python train.py --n_layer=9 --d_model=512 --norm="rmsnorm" --norm_place="pre" --rope_fraction=1.0 --bias="none" --parallel_block=false --init="normal" --init_std_o=0.00453 --init_std_up=0.0192 --init_std_down=0.00247 --schedule="cos" --final_lr_fraction=0.03 --steps=7322 --dataset="wikipedia_en"
Each number is 128 + 24 x the weight over its row's rms, rounded and kept within 0 to 255. Layers, rows and columns count from 0. Numbers have three digits each. The size before them is the row's rms in percent of the matrix's.

# layer 6 attention output (transposed), 512x512, rms 0.0389, rows 85-106,213-234,341-361,468-489, columns 384-511
087:165130117143095139113101145133155169152100132121128107129134129129124137107168151160120142138059170150141099182124128116184142131136106093128116153149126114107156195111142075111083117051125122157122115113144154119124115098153116122134135134143153120076156162107157123162133133121107155130111158129095190126165144097113103151148111125116125139142160140154063138149148146161107154113101
082:092098129156092150105182126089104151149112147132105115163142103139117110148132116148163152136147122145143140087085122154102141122128109090181134128141138114129185103061121120135178147188130129130155121086109142127113130160114129136080158140150127170157123152135117159120123146111096139160146129163108097138100179128148119121085128137085125120130121122124123149149154145162160147157131
089:118137104143066118100110140094157102143128144116123130140172144150074127108108113120134132131135108087186157097120164138128128100106143132117118108110146113175128124134136135117111123049125130158134150083074137135142107155160167159090116154113130115121096145132089107098119113137140126116107098123128146122097113086158146110149103150128121129096126115155116125140123115143075153128157
085:120144114139125138143116154194138121114114170134123113138098127139175163148120121141131140085112122137154121161138119167138123147143133131130160102147151130099156091140127097126125140154154154099131140119155137116150161096064127110175154098185152135101147134138147151147092125124061148137119123127160113164134123139094131148130163072105134130185125160116165166125147134124158102120109
093:145128114127141137103120106136159137171117107122135103087144154120123157096144104178100160120152120147096096122120184081144111138137174099159129159160121112135157134123113137120085154156146106123109143110115154080132103155130117158134138112089164086101133121091155101148103113126135178120131187091083115082164124099173135119147144139112138115112170150138115117179151134124139099109123
089:156146128129182157093120078161080123122123087110112140110103112101118154157144112174100096124117137150116138098131126130125121125121153152134137140164082127085147079123110100118150158172122129129153150108128139126126147139129124132089188076140146119135151128165135155140115113125131169151143156133117103159152102145139095117099148133153139102167090111111113167128165144112132111094090
087:138128085100163177178119102106112174134133101113141182090133080132148136138132151125163136098131141119097118125113130126074082122154105111123152113119161130161126143156146121106128113093102121166121150140136138122122155086124155133138180174176155134087112092124137100116113137115167123126178112120120124121130150145140154096125145158135137094165150181155145162117172144104163106155128
083:134098155137109104125146136181141136111166143116147116143125145131143124124152124120103129075123109133141139142167130124142118127131126084097114080081117135132104152110169151092146146115141111122130101137148118148153108139125122125167123157140084129163153176133148164137118125088159114133107103132155091124145137144161137121143116073142135153121125094123141127122102106157141076104116
100:127142127139123134134099154075144129143072145164106119149091102139132144137161107147153135119091121143106125177140114170132123150123121123166155203111154158112162148164112138099112146157109148159115164123133152105086161116133131109166121170145160172149168153136104076124116155135098134141134133079113098157166131144158120152143147113089086168149157127137096132125151117126146142138125
096:154138122113124127135116111162137096124146182138124133100120161090143152150089086126120142088112131095099135159166122118111090123162144112134125115092155156172096137111125183103162119099118128122089140148136098109149118089097125149161160132163134122157137120161158095094129125109128122119159132116126096114168158134195149131140153143124125128175123150137165116122110133102109131120093
102:115070128180126101128117183137154113124131142150095099118148144211180166123143126105133146142127128132145119130058136146140118117151152112103114142084133122104156107105135126102142154155139141107089141132169136143121140117129106129158154145120106124140114167123169159135102100145139144123106106119156050138171111097099115108113124107141156103144136129128136157126137110137130126117116
091:091128101158111118175085162133168148148096152146149124163122135132141144156097125107188137115127135142138128158139130141106118125143102126164132129134134137144144102122080140124109126135102124157105116154109131138126150095117136133125193123157180136120125150133113112118138137112106132113125144110147164150162169122089129122133097083085140154161137184153110109127153117181166117158097
096:143130129128146160140169131119099147155114112156130180130115117118140145117133126166145147128154119159100079107129136124127110129121127114156137124130141136143123157127129154117139117173115115122145137146169138106106142134081130119129109079193141136109152101132159113121128152111124162145138153110091121138124140145118131149128184152097141142138133171108163144103167108104167122164097
091:123183122124109136156114155129149132132107141136132164096095098076153120171109086157156088117149121107136124063148130130121149114107137118131115076113199141139156137079134143082101132169101130165167137195111103111162129103141130167095125121150130109145149109169096098083130150149093129118165159099156135147142140174146150162103160138135153158110113116123142122115116121142144134128116
091:112145107130112138117124127178108148148145161133147123107142142099168123112136142138126164101109159148132107134174135134098159128102131119118155150138160153131128091146105088151176134055113134096072144119159127155151107135124121099113205109142161131126145137164116125099112129130126147108139145149074113124124112104131153107130079086113118101155098109080150103162139141142150130159106
098:133104146138120140079110111150129124137161136128126122148134159126118131111156098154116126172118115147175179138151103118185149103097134159142102155135117118095156137171179157124131140148092164139096109115157108102155117155176124104170129119138114177137087167118135115095149134104205131182121130139102081123092085077141102112143148148166149110144125102109110193123088119125089136098152
093:111143160116111099090097144122151126181134122134106097131117142145118145128130136130088134106104123129137134126159148121156140135126124119128118184132115134097152128131115107171114162106116133113111129153113168144109105163138116158131111146118166119164168129139106078151111119153109119116108155142099103106169131128145130153145144134115118162080150092135082124130141144131138139121123
102:150129135147143089149147116084117119101122163133125130154097107122074133084108086122118132154139120113104163165136091122115109142122116137115135126132146125128102108167123139155126114144177118168142107103043102101095139114117141136094156126117069108102101106125094142125167121129093111132129161157137146085105112112159154105154129114151123137145149109170082097127106110140102155125191
068:125118150110119107110134133091112129123133149160107107140099131160154132120132120159125145148119128128150168162135175133154161135130159164168169103139170123121199104143140056135147157202191158092135126106099144129130138129100117143083142127176130172109104126132104135110120115145081121160136098157101115131140121122132124127122177127137129120151127108098128133144142164132150144124156
099:147145124162102106124124134140136167124131107160138146171141113138072122088135113162140135137165083136134126140166137133144146117132136162093124179127128148163146119130126178106108120172146127157086097120131130135106117172129114146180133077096161141133141128078121093102082108130153119143130176136087103112120101117138087135136136118116126124117177138103136140140112106173143123144181
097:118141136149102114114126101137137154095118116133121136174129117112116117118173109137106146115165130169145121180164133126128138147131118123115128134153134134130104152134139180104115103098127116135142120196155111139095069132123136122165088112172157105114131116133142081152138145140124082146095132093082115137158115135118133149174141084126130155112159141120152125093110131113090113110112
097:107111138160146114074147103106130092105125124129148106181136136094084107139138138110162145143139098140163157135128113139109182125091138155139124131160114095109102075159146154169167123075094144105117106074118145127135120140161108131125128106114105127136111153124100133149141122137129118161098111153116143138090088065128132095131086125077132103141144099148089167163092105160105143127156
093:135180117142090187140111095125111129130159114100115159119195115115097130122142133149120094139112158129132140122069130166150120101146098148149131168113156119135127155103142145110117140083116135146146145150132129119141112131154117119096127150111103123081131152092118165132170150142147146117125148108137145120135107124133115124104102178109116149154156086151121161138121133147139146094132
086:111104126110105113114136144072130166156115143135092118132099102180174128149148142161152143138141106177153118118078121124091117152144123075143123124155112149113173098101133070111121152152103154125150095074141134132109115156130129087152184127131166160115119137146138086166100177121135155130130125183113102164130143130147107111096130054084125151136133134110137106135181115137152124140122
082:121136096118128094107134124081166109131119162107140119112130129128091145107143109140109139122122112107149115101097091116117150150084135102141152086123132134167131130121164147108145123072109124140152137086118135135167125103113139133145118124156148120128125115151138076100095125131156146112108120109115152108111109110144131103202114149117150092112118136135109160150101111146095146131109
081:118144119125124145146083138176124098123131158137121111117122135122148153132122125140127111122127111141157156147154156160139116130139115123107124164118129112117132112158156115160122130112134128112096142108157151136117161133117141103168144131106110129121149162123125163144107119108099131101089089121123083143137116136081129137128092079145143137174130174112125160110146105101134130145122
091:112095109147113151148106113097119145127155126127113115098187165121095155125104101147136138100162112099133100104077107083161134113166151151113119152156086130129175089112125128126131150175161149128165102141120123127086112146128125150132168111106157113100110127119152161106105113107170163164151124116130151097159157083173099127161120147110113127131117091110115131173153086157136095124128
097:146130121109134131104090145182086111121104117135118129146117128122134170117122108173122100138134092117140137132121069122163093157121141126099090169161045126104152123135128094135142166080144148131113105101131123125111150131149122089162176071123144143134121119131145131122095105103159130125131120153134102154174126120097085095152129075149143133140123123100158121114155137124130128126141
085:121102119090168126108135115088122172154124107121124151118131093144107104113121144058146162112156161130113120115092114103124154124134149088150172112129137115104144165133158148139140116130100134134172140123124170116118153100162099172099138153166134136124089117125123117146124131149141130192147104136089159129098133126130119125134133134129129096108126114112147132152131146161167130193134
085:140146149112128123092152111174097089131195083125145139123147130112092083110149168127118115112112123118101149134140156139128153118145126117107113144099097104116090156122140122103139139146165105110156114149112124114163129147130166114126101119151069111148121162128143142131155115130108133105124113133145126122119194125171135144121139153141143116127114081156121108143084130124120088100128
086:125130125147102150130061150072134105147085158150105131123114098149147164122174128116143116138088112141106121180117122181127103192129124104150166187103098154129163151182129111121127149088124149167112132097120147106131142126155142077174153136117151167131175147116097114141108148115118122111119110083172089170148122116098108086143107106099104160146137121176129125118151100154165142174154
104:156146124130167089129150131146104119167144150147092135140133170100124151136119137129109139117121150085120163124162134113140087100121151108082087129134129131171078148101115167123146097077148108144106116100141092118133130120110150147128144112123112121136145131150179092076158099118136122139133138135132119127158143095159109113134160185128122120147130079130111128156096098120071161118124
093:071147135141107142129127153077135095148121168136125103137138118177166118106131111146145124113180099152097115098054191156091130143151145106131103168127123124086154105096108094112114183126136134124119184146120155139137149135136126132159127151141121149161113165148148139170063142137153155075115092112114077168169161106101130122111110092126152098159135145119112138101141105137138125089122
099:110130105136173120180070138101148129106122137123118128145140143151123167124125128114171159159153106154122130146082142175095107133124119094159116153104147138169132089138086108125117118135134148141090126125124112111133148118113129110136191128091137139131144144151158117125169144113141108110123143091156107147178121133098100079122084080121127124148141147136086131129147090162190106148105
098:140077139112147134143167120162135157136152106126106143143113169106147161115149143156130115134148076136139130098128173146113115089150114141085139123097147149158095139138140153135129124146117113170143089102127098155074102166130140146091134119132139132141145127141119150126151112102140136134107137136137105104100128133088107103106136132114161138167132139106109142136143096108138124150133
094:164127108157137104136133144130159155138105100137149158123107076125150112153140142162167106163122117130131116113146165157141174131113128118130116045099173131139133144083136110120108133103160149158102133119142117125160091090147105136104094119138124125161127133143136118127098148122107099088124161080117139162128098135130145150060134125145139130125149119140148177121110136135147171112144
096:134172104124123105144141118168117167131141171121122122101126114098151129122148154144103140164119130152132139108139143136092153113099110101139119144137128153161101116146112090113160122060123121128077109094164099135136114133096167060082159086135139097105128107150157107110167119139107112099114144156155100129131119125133155069102108125092148095163153086119140089176154130118132137122129
092:135150109105109146097130138171099107121116143119121107132129144132149141119129145151087143150065118091127190121146097118146115127116084145134113154107101127123139150150122122119137135079119128129098131121114114111127108120128159092148162068147151135133113160111163047076147107120137132114145124156126083141096149104133125120159136174148155124158125129140150130145093112102065156085136
104:126113116165104114112064109098130077149151111114139120140138108148118135124167146102143091128116084119128116154135131156103085156146128150121122195134119118122151155133120128164140143064113155137114120135146102128123122149145106093148111121125139152176147136130105116151089118112128108105131123109129086133116131138106187119119080116143116152112127130163149142081176153102132147120109
118:130121154139130119152149151080111120141115149117132149150121145122108134096124062101134152138204110110140138166135084135127108134139128105121108185128150149126160090136101182120117115234119120145104149153078126101139175163143115153103153129126071133122109136122095115122155141130071145150146161144111119073158104136140149128188128122143124154117131141174107100144144143112089143148129
074:129107126124130099114155124109115129145110153146126093130083139170195156101123118162127152156109130129144168172180139102113116129141128138150175107139154149135189127187136101136136138194179141103073117108134147129090138128101081104135159128146142149124128138115135125159097133150132115152134123133104087129129105127126145135109112102142127117146117160106144169094161130108120147135139
100:138138117168141135137134107136127181124128120134124100159145131142110119093179112131125126145139076105142100150150185146105149122158093186135090177146091165159133122096075133087117151099160141171113096127108128134082109177126166155114172103134133121135150143116139088124148122133092120133172118135122107114144140141165142104120111126116128136138144135112150062137112101120133117042126
098:140141140177131134126097113140090108099144124147128129151179133088090108121134136165150098152145136140137138137142155100119151114111123168122101186150099107154135105152150095172123087105099116084160129162123101131100114120131164116112147130128090079087105103133124158124158127153105100154126110084129129122106166132091098140103114122143143119121127137134122108137120117115126115145119
094:131093139108120152117096135130128119115109104114165089129120130131160159170126126132135126150155106138104152094156134103134162139098121155145105157112104129133118101148102119144107147100077154088080141118115134117112091126126099141150141124102123088115154157159086073155107132091126120139121131133130087133140150134112146127129120112141141117117184167149147167086117093104081129122095
105:128126138132159151129142113158142139146113133115115142131122145217110155158131131106139144119104132129158133110117114114144152142118139143094108181164129122094150135135123120103112178005130135141123127122102134108108120151156126128103089120091124129107108157094127106152106110083082202126108098152119129121144097114121152124170144129167121113126143125169165101129138136145136159121093
107:097111126124130097134132148108101098093125100148113124121139116088146085058123107163112110138053143130092132150151140165131128124151094028132110142071147124137120143122146111141161106203131117095118109142181114164131138126105115129159181120157129153138157135136136125127122126175122109140117144117133187107136164145128107130113127126106121113124126137116113183134098145128093099137139
100:101154142156127089120123123099079129099089132140103148162157118159137083100143119114095119152124108129120149201146166127133146143120148097138157129046146119140084120115124126098081105078112133127168129117169138117104115104094097151098198144170126090130114138123142137136103144145138099109132129130125164131141181153111147149118155112120123125103163155096082158142127113119108136147172
107:146138155124135122120139146204077117122131147124116116137117109144148141149155091122147150150116120148182130147136116119130126108144180143122141167072165153122144151100111086138117114086151155127104124146158150115166139118146110120122118137157101136110118101141098140123111115132091179110104139111114147116134139111112126163124133089150135071140162162131172131099147151152165096149123
107:130104119149087132141148104074104111103156079144156174126136124125142120148132125163104112116120136134092162136151151149130129118164135113122105125080109124126119151122115155127099146161126103109165130096175119151101103088111149151174128135115125115109173113132144095158102141133107141128138113146120171114168158144136114152117125155143112126114152123111156109159113093142153151128129
102:142110145130131084125112157122090115097203099143122144128127115088140124146148131161130093133120099155146133111144131153125124115143118073141084106080106119108118117100132076116139139195123137126149144113167125159157156106104102103179169109183103112147144111161137120125111142143144087126140138123099142148162107141110080131107127121121126132139116136099107195129097132136121107146134
104:130140137105127125130091108131142108113133121116147173108128114082116096107119136114103087114134088129100145132143169124120125120134103084136135087110132143127085098165156192105116146187116144119102122133151126125133143132108153106118196136159119104115131159140162137155156132103153049112115136169105114149112129134127137089124079143095135153110144126142145136137155147110109146163140
103:107114127125116165123124120161155127172138136122170105109132129119109161134134145128134124110204136105129137097108113115121097132105139124135115075201125124125172103123143201116125153134145122139103116147058117129124154178144169122092080147122081129114099116118140145154122132085127135131130108102131055150124068132132100069118134128134118112134128125135134163145152139155145154127080
099:143116137122140112105147170128175131138136174138094118143081105145169139133133133106144142148112097129136147136118121150121135152118113134140118132145128128106142097156133158109118145076133125173135114101112140120104168121151160149085096139099110121135105169101146123154122134131104153117121106197133156157146127092151165131173159137147109155126112096149147168137114107115121129146152
098:146129120139089129135160166138133096166159150136129152142129132102134139151080175113174143133153135122086136138097102149140115131156150184105105094129146110129172129116125202134101137041124123107148138141097115105108141164197102126141088185117114097100108146106123145139151144125139151162159147141116143124134130119133170103118090120152144188160138116144145130147115147131150139111125
106:130085131097176168153130163146151147125140142123135083104104152114117133159111119119138139121126154128154158111143136099132132111071171106142113200140129130140146093103131054146165173097131133130064122155158157143138145126110201141117102089111152120152116148129113142134122136105112174090111109125143048151120128108126110104112150080121103125162119146135171125132114115142148161110070
103:114152128129170103107134172163142156136080121136107137137106115158132140132131116098153128144117132129121114102127112129135134150124161117112095138121135137105173146121107159131085158070143093138131086143102121127156121153142104106116112130152124109130083175127155123139128105082115138120093149140129171114135116081104124105144137124165128063120148126198153095121125154150153106144123
100:127138101122134105088155121106144086134098110120123110116114143084171117072129117153112112149150102131094151087118124154089132124141125101157159083140128131152097121115168087142123089255149113122125118113143098130090165140139126134096103118194096158108112138169139097100140135175093155154123145131099146140134111111129139170123093143145191114158142137140151184116131133096132120116132
110:139122107141110090160116150129087122134101113086135150109133145148181081183137122114133148121093129129169137152172142131187140127144117137131125168058174105132097156138131052112118093099115146103140113149171132112149126063136107158153161114108129119090132132138143089127116141114169176115122121135125099092102175116106129219131132118137182124141128115106109150119148150120118122102110
107:154126161137177067111103169170126156123139129157123142109120124127130105126108114137176157147093139142140081111125126151123135134140158095104140154099124096084119124121116139117149125076139123076124112150154140136128119153154068098146149117150109097105101121128140131145141110145128157151092187162114128091131113116134147076126126111152154059143125129126143118116135148154108130170129
104:122115157201121102141145127109168147138162133146115091136134128090100110154144129137115133142158152129150113134127097111136142119114108117119105088144156103132132138155116107099120095159128139090147157142156116115151113112147142088155105094170097120119159094143122114127140142140175101149141143099126062121116100150096133108097134144116122171164089140085062215136103125123096115137130
102:156079144158120130116116140172127146181140137131157123141130128209124135150136116096131142132148139146152152124132099121155130134129116135127138145140107115117185113120120141163125136037107152102103133108055177094127121140132128169115110117092119110110123122105122148123098117084094163113125102148120118092116142138128128114159185108147122109137126106136102124144182133123143115119115
105:119133155140143069123148152147076132091127151157105141120122126153152102126176123165118113121177086128142145144120121152132138139146115120099127142095130116097111148144091157117088147134133126142169137103116108098144149116133100103114176128176045139147109121136111155117101104189137103123145114072088109137149117146144087073139120102129130075115160138155131097156093174138126102151165
116:143100140110117088128138140114070141099122134140106129139135117194140070129162130129130166134091167136136139205191170135162150143137125136138172149048139130141118150113114044113138106100147134090129111126152138102109123082118092169136139136143120109140126118128135134115102129146142151132125133165139160110140198129116116152138163120147113140138123129087119136151141135130139106124135
107:119157120144153094129134120118144136093105103134120086098129135082115141084115092148094109146133116099109125120128114121118131113152132082120090111147157140134076140129133191118118121174129114128147126137139108168138121127099122130127173125166137152122155144143118132125106098170131087150156183077122133139138116136149074113108135133141128072115155146110118135095140125148102112150126
113:137130143115094129112149116132157154134126163135120106130125110135106153171117119112164123141207138156162125114141106063144118121111162169107113105140134107142157122101140117104129132076125139171133147129090113100156126186136124140052084151166135115131140091110125155142122126120120122148160134109131115137145124130141108112108134141182102140140155107105139108132159089176135139154125
117:126104147138157101123144099112144148112145135153101114118119110126102140157137148142132135122090165126129146112117082127102134163129159155115167092103119121144078118099135132112120130086123161114163119106123122121134158098134124095132106159162137118121150166142157124164116150142136106140098123118072142133125095108138108068100159114151153099099101132147115107109111106164127136135162
095:136126157158121124111107127145127159111092130107080133154147133139095083123143139160105138150084129143194117155116141119143134121137125133133103173117156124078125150117125099105114143022127142113171122126129115127137123104178127136081107110111112145118096130099117132171107131104123157147138142115103178110161134128125130135155101100127103132171171100169148136119110157135143148097119
107:092105114124130140129141101079118120129134124132115118129126106126110123097153115153139100142085149149105093122104117156092111136121101067125134132122129100152188143128175124138161133218146149146142057117126114124098142152119179098157169144150169135169130152138134171131145182164109133152124119179115109131109132139171140139073128133114151140141087122137141185161097151106097102155125
094:102138118154081123136125152079114118123113148108121150163168113126109099101117118130107125157161098116123140141131127130101142143103144108136183144121136135172116091138118134131122118100107142194120130157127158098124110135106149156092138134123125121109117153129130124125138155155120127110148115171144141125105133151127150169147103116121120116104149126104118126144158101116090150114154
098:124163131159131109098112116207084103124129147153110099151117127137117112135128120110140106118089096149169109141125137145139110106140160101138120137123153148117138128112157108161146134164188114119153151144146165114161156146143165125126134121170120150151105137126080137143106123133100137109084107073134102129146131094097119182117131068151124116177156169153155179143107126103194121146135
101:123129132120119151165128128082140079149132105127112152098126138121151148112093125159128131136170135151093120078112098141108096141134167142090154123115079128121150138105106098154092159153149147178100094121115115140071115133116175173155128141093152112117152117117116163158123142140142151136142160137131156124152121156189114184112145153119084141107132130111157117151119110118100142115108
109:163144116101162112122111127162098115140155124144138147126101107092149200157128127126132092114142092140113110087122079124126121117112176128108106120129090145107148109113126061111148189171145143146106109152128138142141143134120104093181154105154109105168129126162117149125095129162147124103114133155132112189185074127130050132124177110148125133127118140105150174134119131128128140158126
110:147113088069137167153124109171143162128156129129143205098142107109145111121122140099130128112167109118090129115134141141101130094127128116140143108146151122133114108173152172129135135172086131183100135167154135097155168105111137117138156149145106115087122143134175150125149115097118105142127149165126115147100114141135165083129101139119135130103150120119145127140169128127136117170137
105:151070142124127146112115112195146139129152131112145135120144140123140136129144118140117129096140108114155110167156160132137143132151164136145083132131132131095136143124158186080120165134115107131140117113135131112153116162131099122144130142147096119149124145108148165141144105057131136131128135087140124122111126127156162054119090121116144124091133149121104131123113113149162135136122
102:136109168170094115125118222123170124131097177126093103124085123143157143114123137135122115148088086108106132144131093138129101158146114116096111141113126129102092142172103145097130120077127129196139090090118123091110132091133133119123084137118132149139164138108156126142120114135119127146112133128153135156168156113144091132146176115131120137143122086155132152097142093139084140137175
106:137142135152083134149166147110103114140142172148118126110131125075123144142105126132164135134110164104114146139123126145140126132157128124099125098114114145171150160094102177130116097037141120103153118119122073128123104113196166119136131163150161135134139149137125106114125129153128117163151124097112135132145160111147114135068156114144147186171119112142134112154127147150091133105132
112:109072099098153155135122156166152130119113124136126108114135119154138124136099117130128139130152129144148129109130113128104103138100198108149089195102135140110130083090155110117143194148139141139096140146178158124146176138105137138143132140140109123169108134109148162151077112089141151104111117094145043165138158109100140066109103105108138092145140151153120132124120117120165118110094
110:113086133162133139126112151136160143126105127135127132130149119165089095098106130081169146149121112140134098151119142165092117115144130121107096124104139114144171143135098162127095138119129126145168079158112090133124122115164130138147170101151165140145114151136159153147152136094173093131112161112143139129148156089112135135080129108147143138152123117178120121119119128151132093151128
116:125130106142143126096177131143127125152120135155120146171081134121161136098152140127139106146160084148111132073125136156126101113133136070131165086149135133139076164102158132128165097213147113156138113111142138107103153134107135132084101085180115164120135121162158123084152135145086161149119122140137139116127154112086139151117123148129158154159127147153169172132138100070169128147124
106:157153114134133119145105120121094117200136126111171166122103118110160113182106126136157121122093139114156131114130176122179159096110131098142110115101170120140146136104114084132112128138121135064156121177132129127166113077201145141122169083135114124133117122160123074085101154142137166096141144085155102126129137147106145179117142132156164148116131103111111159134129122119132129118128
109:118129142159098106138119140148088167144134166132148105125151105092116114115101107120150132146100104141146095144134119144078147098109142123130120173114115136134136144150103105122147153100139121072123105137152116137144098165159108071141150117192150101144116155148104126119143133168127132130130152178128099126135127097122165110100095091137140107153115124125160127143091152119119141176171
108:151105167172107128101109145165168142142178129126138088132128147136089180142158110149105142123140108122136133108132085109148128134142137152116117127131118112084157127142147138079134120139114134147107127164138100113161100152109073083215114114159119136132182156135130122103149122101170124148120129126126086123125108094134098099133166135133128126129115155100091193129089113133096140130140
110:155083199146118074112073149121123100175119100118141131130122137173119165124105111110113124106078087136146117140185114112163087139145127135099095162109116151103142105115125067157102160080110128084124140100107168137120126143142063172135132125112132120180157145113116100131091092103120150102116170124112131103141176141140108144178128123151118105088157141118090123110182106132147157139112
118:144171134108139112149149136109083167114113172136127114153121135083165111116141101121133106142188102118122106163105107139105153107168110132119112152145146157128175128145095138116106160137131125165133120121084113083135153116144161120114171142139099128159089138113079157123108130176086117136161119130104107111125114139181129142152120088137117156127156121138122117150116161106120126138147
094:108125148129144076117134134078059128146115140135137108141120093185128135110146123141130143148066126135133149190175160130144136125121131116140175129102152143160172113129124052137145143174177133078095125115124165144096117128130146154133154140154157144157116126115111103111116138167119140129136117148124108121129152113126123177157143109151109130157122139115128155145121137125143153111122
110:153102140157135120125109135174162160119103088121161103120107127183108157088139102114122114149163069129109090137144130148142088136112137172080091172142139117118112132114124183119119147158153126189110099156115107152091135160111130179160141099122144136127127132119126124118121101109147130116133148115128093080145125124151135128130161131141100089119138153119155139086124120107087111146137
106:145128097155080140098127132115133118106127135142110111131166157120128111163118135130136145142145113147157132139164111108160134157127157132105091143152110151125144142088114178094117143082130118134127127134127149121153095182103138132117113117126143146127157098123125100170125102087118091146142132081148109159146167102109144123111135139157132137110179140120104105096119096153116152136137
# layer 6 attention value, 128x512, rms 0.0426, rows 85-106, columns 384-511
098:115136165115071161072129113127097150120131151179140119138117158121117130132125149128112085121105124138098148163168086123168114159132086113115114137124146143081119142121167157159147164109174131125095111145123112189168118140119162166120107135137088127100115155104126122184150121084116110107126113107123117128142117078125136139137122137121121152147133137152091189164125153174108091129095
100:118103141150144137149114127144157101142122153114154154146151115095141112107138076152128152147115166128166090149133130152103122136114128158120141103088109087167179099126117121087119086129091142172132103163138133078121086121126088138143145156119126130171160150087126188116118124102111134124140154126169127065133129112143135111139142127129176098080118172121150144149153182128111100182126
090:102151156136130145142085133091104142127103104112140166125163118115121123091080108141125156190126092143160163158102198065122148161083103104123151117142133152118147137178140134103102125122093119134157146125157128074124155144176124131092139110172164118132121166115120109143131119155156125128123107132133130128090129127116128133140101101112162153073163128123126122131157091117135105109138
093:103141136120097141106083099162201110123147143094123102107130143084120122141130119136139155098125082135111121104133149160152132111134132161143145117170119178133140182129164127119132107105163131131104110139133150119159140140159178140126144093099145159103144103139123157133159102079144145085121090128107143156161155091148145100124127148148051100164135141147126148090123145123187125142139
097:130112166163131101166107103110113124136094142126079140122145136128113128130132142138167116124161155136148113143157099127168145191125126123141123139149146138113126163121088142126072120119108136138162155088148104151095110096102104151133141108132126120102137127051139112116108128142118150147127093136138125093129141123129088118113107102137155105113128151175160135168135155133145177067135
099:156123119135183115091126120139162092123150122131146139129116112137142128108111151114158171119111148124121088149112102125143176119103126123122110087122118138145152136122146107112133119140115156126106138160122143137068147087089111134125194107143159086107145101131133140064114129127155133125141115126119137168136105105135059141133127115179155107160132134136162151121116130128137127124067
096:161136147108130121145102137158144124129126103153143159125192132177088101120117152132086086104124143125125122115099169093130114084112149118152130126095133130133108112141140126117111119141090141157101143101122190104154147116178103141140165169136135158126117168144135178161088104098133160133076143143112096134081115119143119148163094082106139147129163126123163123151118090142102119167129
091:142121106111125104130144096132093141147119090116119138143138156110108144122152161103149088085169128098092106102124119142110125096164128095131127095101123067161131150135142131148111104153131154169137113102146107106138128114114176094099132141123112119099141109174105182165095148148151169135110105125170119148133149154148131127125124095132087197191088151120122125134072159143144143136148
097:122128167085132120124110191132123104136131145146165108100081124068147122130143110119151144126140095148149124119115106094109126176101125141132118101140107175117124123154129166105157173111124133134099125087122101119176198140118081162142117130147084095130150162124136134113149106108115129121108134141159183120132091105106114173154138143132133148105115125151122168117103097134146115143109
097:154083078159100121137155130129146125137164115139137160085143117098102115101117170121143139120121091142163120120103126122059140144106132144171096157176152157136132137124142152186165114108121136136158140151136068137117145101138100124114160141155143121112177129148128161120122140148160123142145119156090181090121095150148101112100162156156150117153145140142157142138117159091138146121088
105:102133173117146113107152146097135137117099104139143104128111125093167116106121122092116136136108155160105114147169128153160118130097174111085156123150132116146123171119133114100118104126155121153093111161130123133155131089095140124119134150109130192133128146147109147137087113114132117170123108101149110126140145119114116156123109113152104154164142110113142150136087119136136109126153
103:093097108116156179142118113137149141117108130122154127102127136098103130109134092086145114111141124122133105077192166161130146173127131124124147128182139128142140125113088129113135138100150110143092081141088146123165137137121112147138178145117127135132160117165168113157148077094133097117123182150143103139145155065135133142129121137078101103100123108146142200127123114115136105136133
101:119147136123142177106132145117110110136120151126114171153125119145144154117130137150114138119117073105101098071117127182114122118146170150103126147128075129168137193105154124099103148126101098127132153113123107096128147106178101156131132143184085148108133113124103146103161107137115152109099159134105153112156115081104152155101158132134139108104109123135172164139100142083125147122119
102:123152108134101128183115121160157138131112132129135130083140096159116091107111134160076095107114153120120151131136177123149133140096125125147145155126130155127143169138085120136120162125128103136102122172158118139117170164140132087119154111165148140072129138182163116105131129107110165123105207150112143092151159145161148155152150141156116119156136095150133087126080077131149152126116
098:168078120145120163132136086159157136131143128150146145108140119063143153085159092139121157151134130105107072118095107108098152145105108119123142132124119132161126098127134143130158124140105136146177119135110113108077125113153135129121159108119122115157118146065118163112162109118144134113105130121133143101119122081154109147131143117139148071140128151125124152116128109125103107160120
098:148112070174140137081150118089094111127119117137136109152103109121132129151167105104136148135112088122117127146115095130132185116118090123098131155121130098108149112166135131115093061138090149140145115144118132105126104079117113109138119108147158065112155131148089148122091156186165134146141115159119090120136143133132092133118160170118126131137124149093104099136111145135065134130075
101:132152191129149130110080160127102160141139146161102106146049155104103138157141119098140074128152110129111124107159101104131099137162074048129131084124095156117151131108132118167110144135107124153117173104108139104084170135126080110104100109161134088130110159165090146148116126144086133132115130154127158111151113148112100129158142101126088145157101126139113108078160134121165130150123
110:137115106122147089118120144133129146137195112075131152100065148125145098093099134141132198113135092101110182164147125156153194115107129145128085141084112125139178118170116148153118119133115139147125115119136105091129145155109155084120167135127083121125127114128108106097149135103129137099142087125117129171098137132177147121167162097155158104125124158152125129138139125138129112172096
091:104120122140149132146100125153138098100131135111109150126111103108140133143171060147131143114127085117130166151130165108154105115117137169142115128154136140107141136113134115113133166133111127124118119143098131130186135100154083130148134135125106128147095163129117165170160153112117136118157118132135157096133101115118117098133178141160141107117125162100156095087117125125140137126103
104:161126120106134120150114132148094161094131107133135119151141102107116142126117118114117161153164120127118136123173122162172121102175124117077123126116112097121123102086124140092061108133083161144143114142097124141100124156130110191130143142120157119151143093111128102135133136115123135158137130147165113143147149093157152124112131116162111102121110110109168136057147137141120112165128
105:133127117138144113105142067104151159152151120156140116150135146110124121129138155128130116115153142141112170110147128103160151117093175072138104193123134137101111142078109120107124131125110101118122104133122120141100111151146155086132095103155128098152153149147142116209098147142133131149145127124123114135125130097118126117178141118177097105162129132134176101141102087134105107111110
099:111140147121134146137124100133119126141140124126099132130130099103127134160131129162129173133122206124142123135189153146120131102096114136106141197122104086124127055141100105084104080127108132109138106160126154140083117138173133125135139143112173121125143138160133151145147102115133098120186097155149102097112144093134100115140131096124131066153165097143115120113150125134097138143123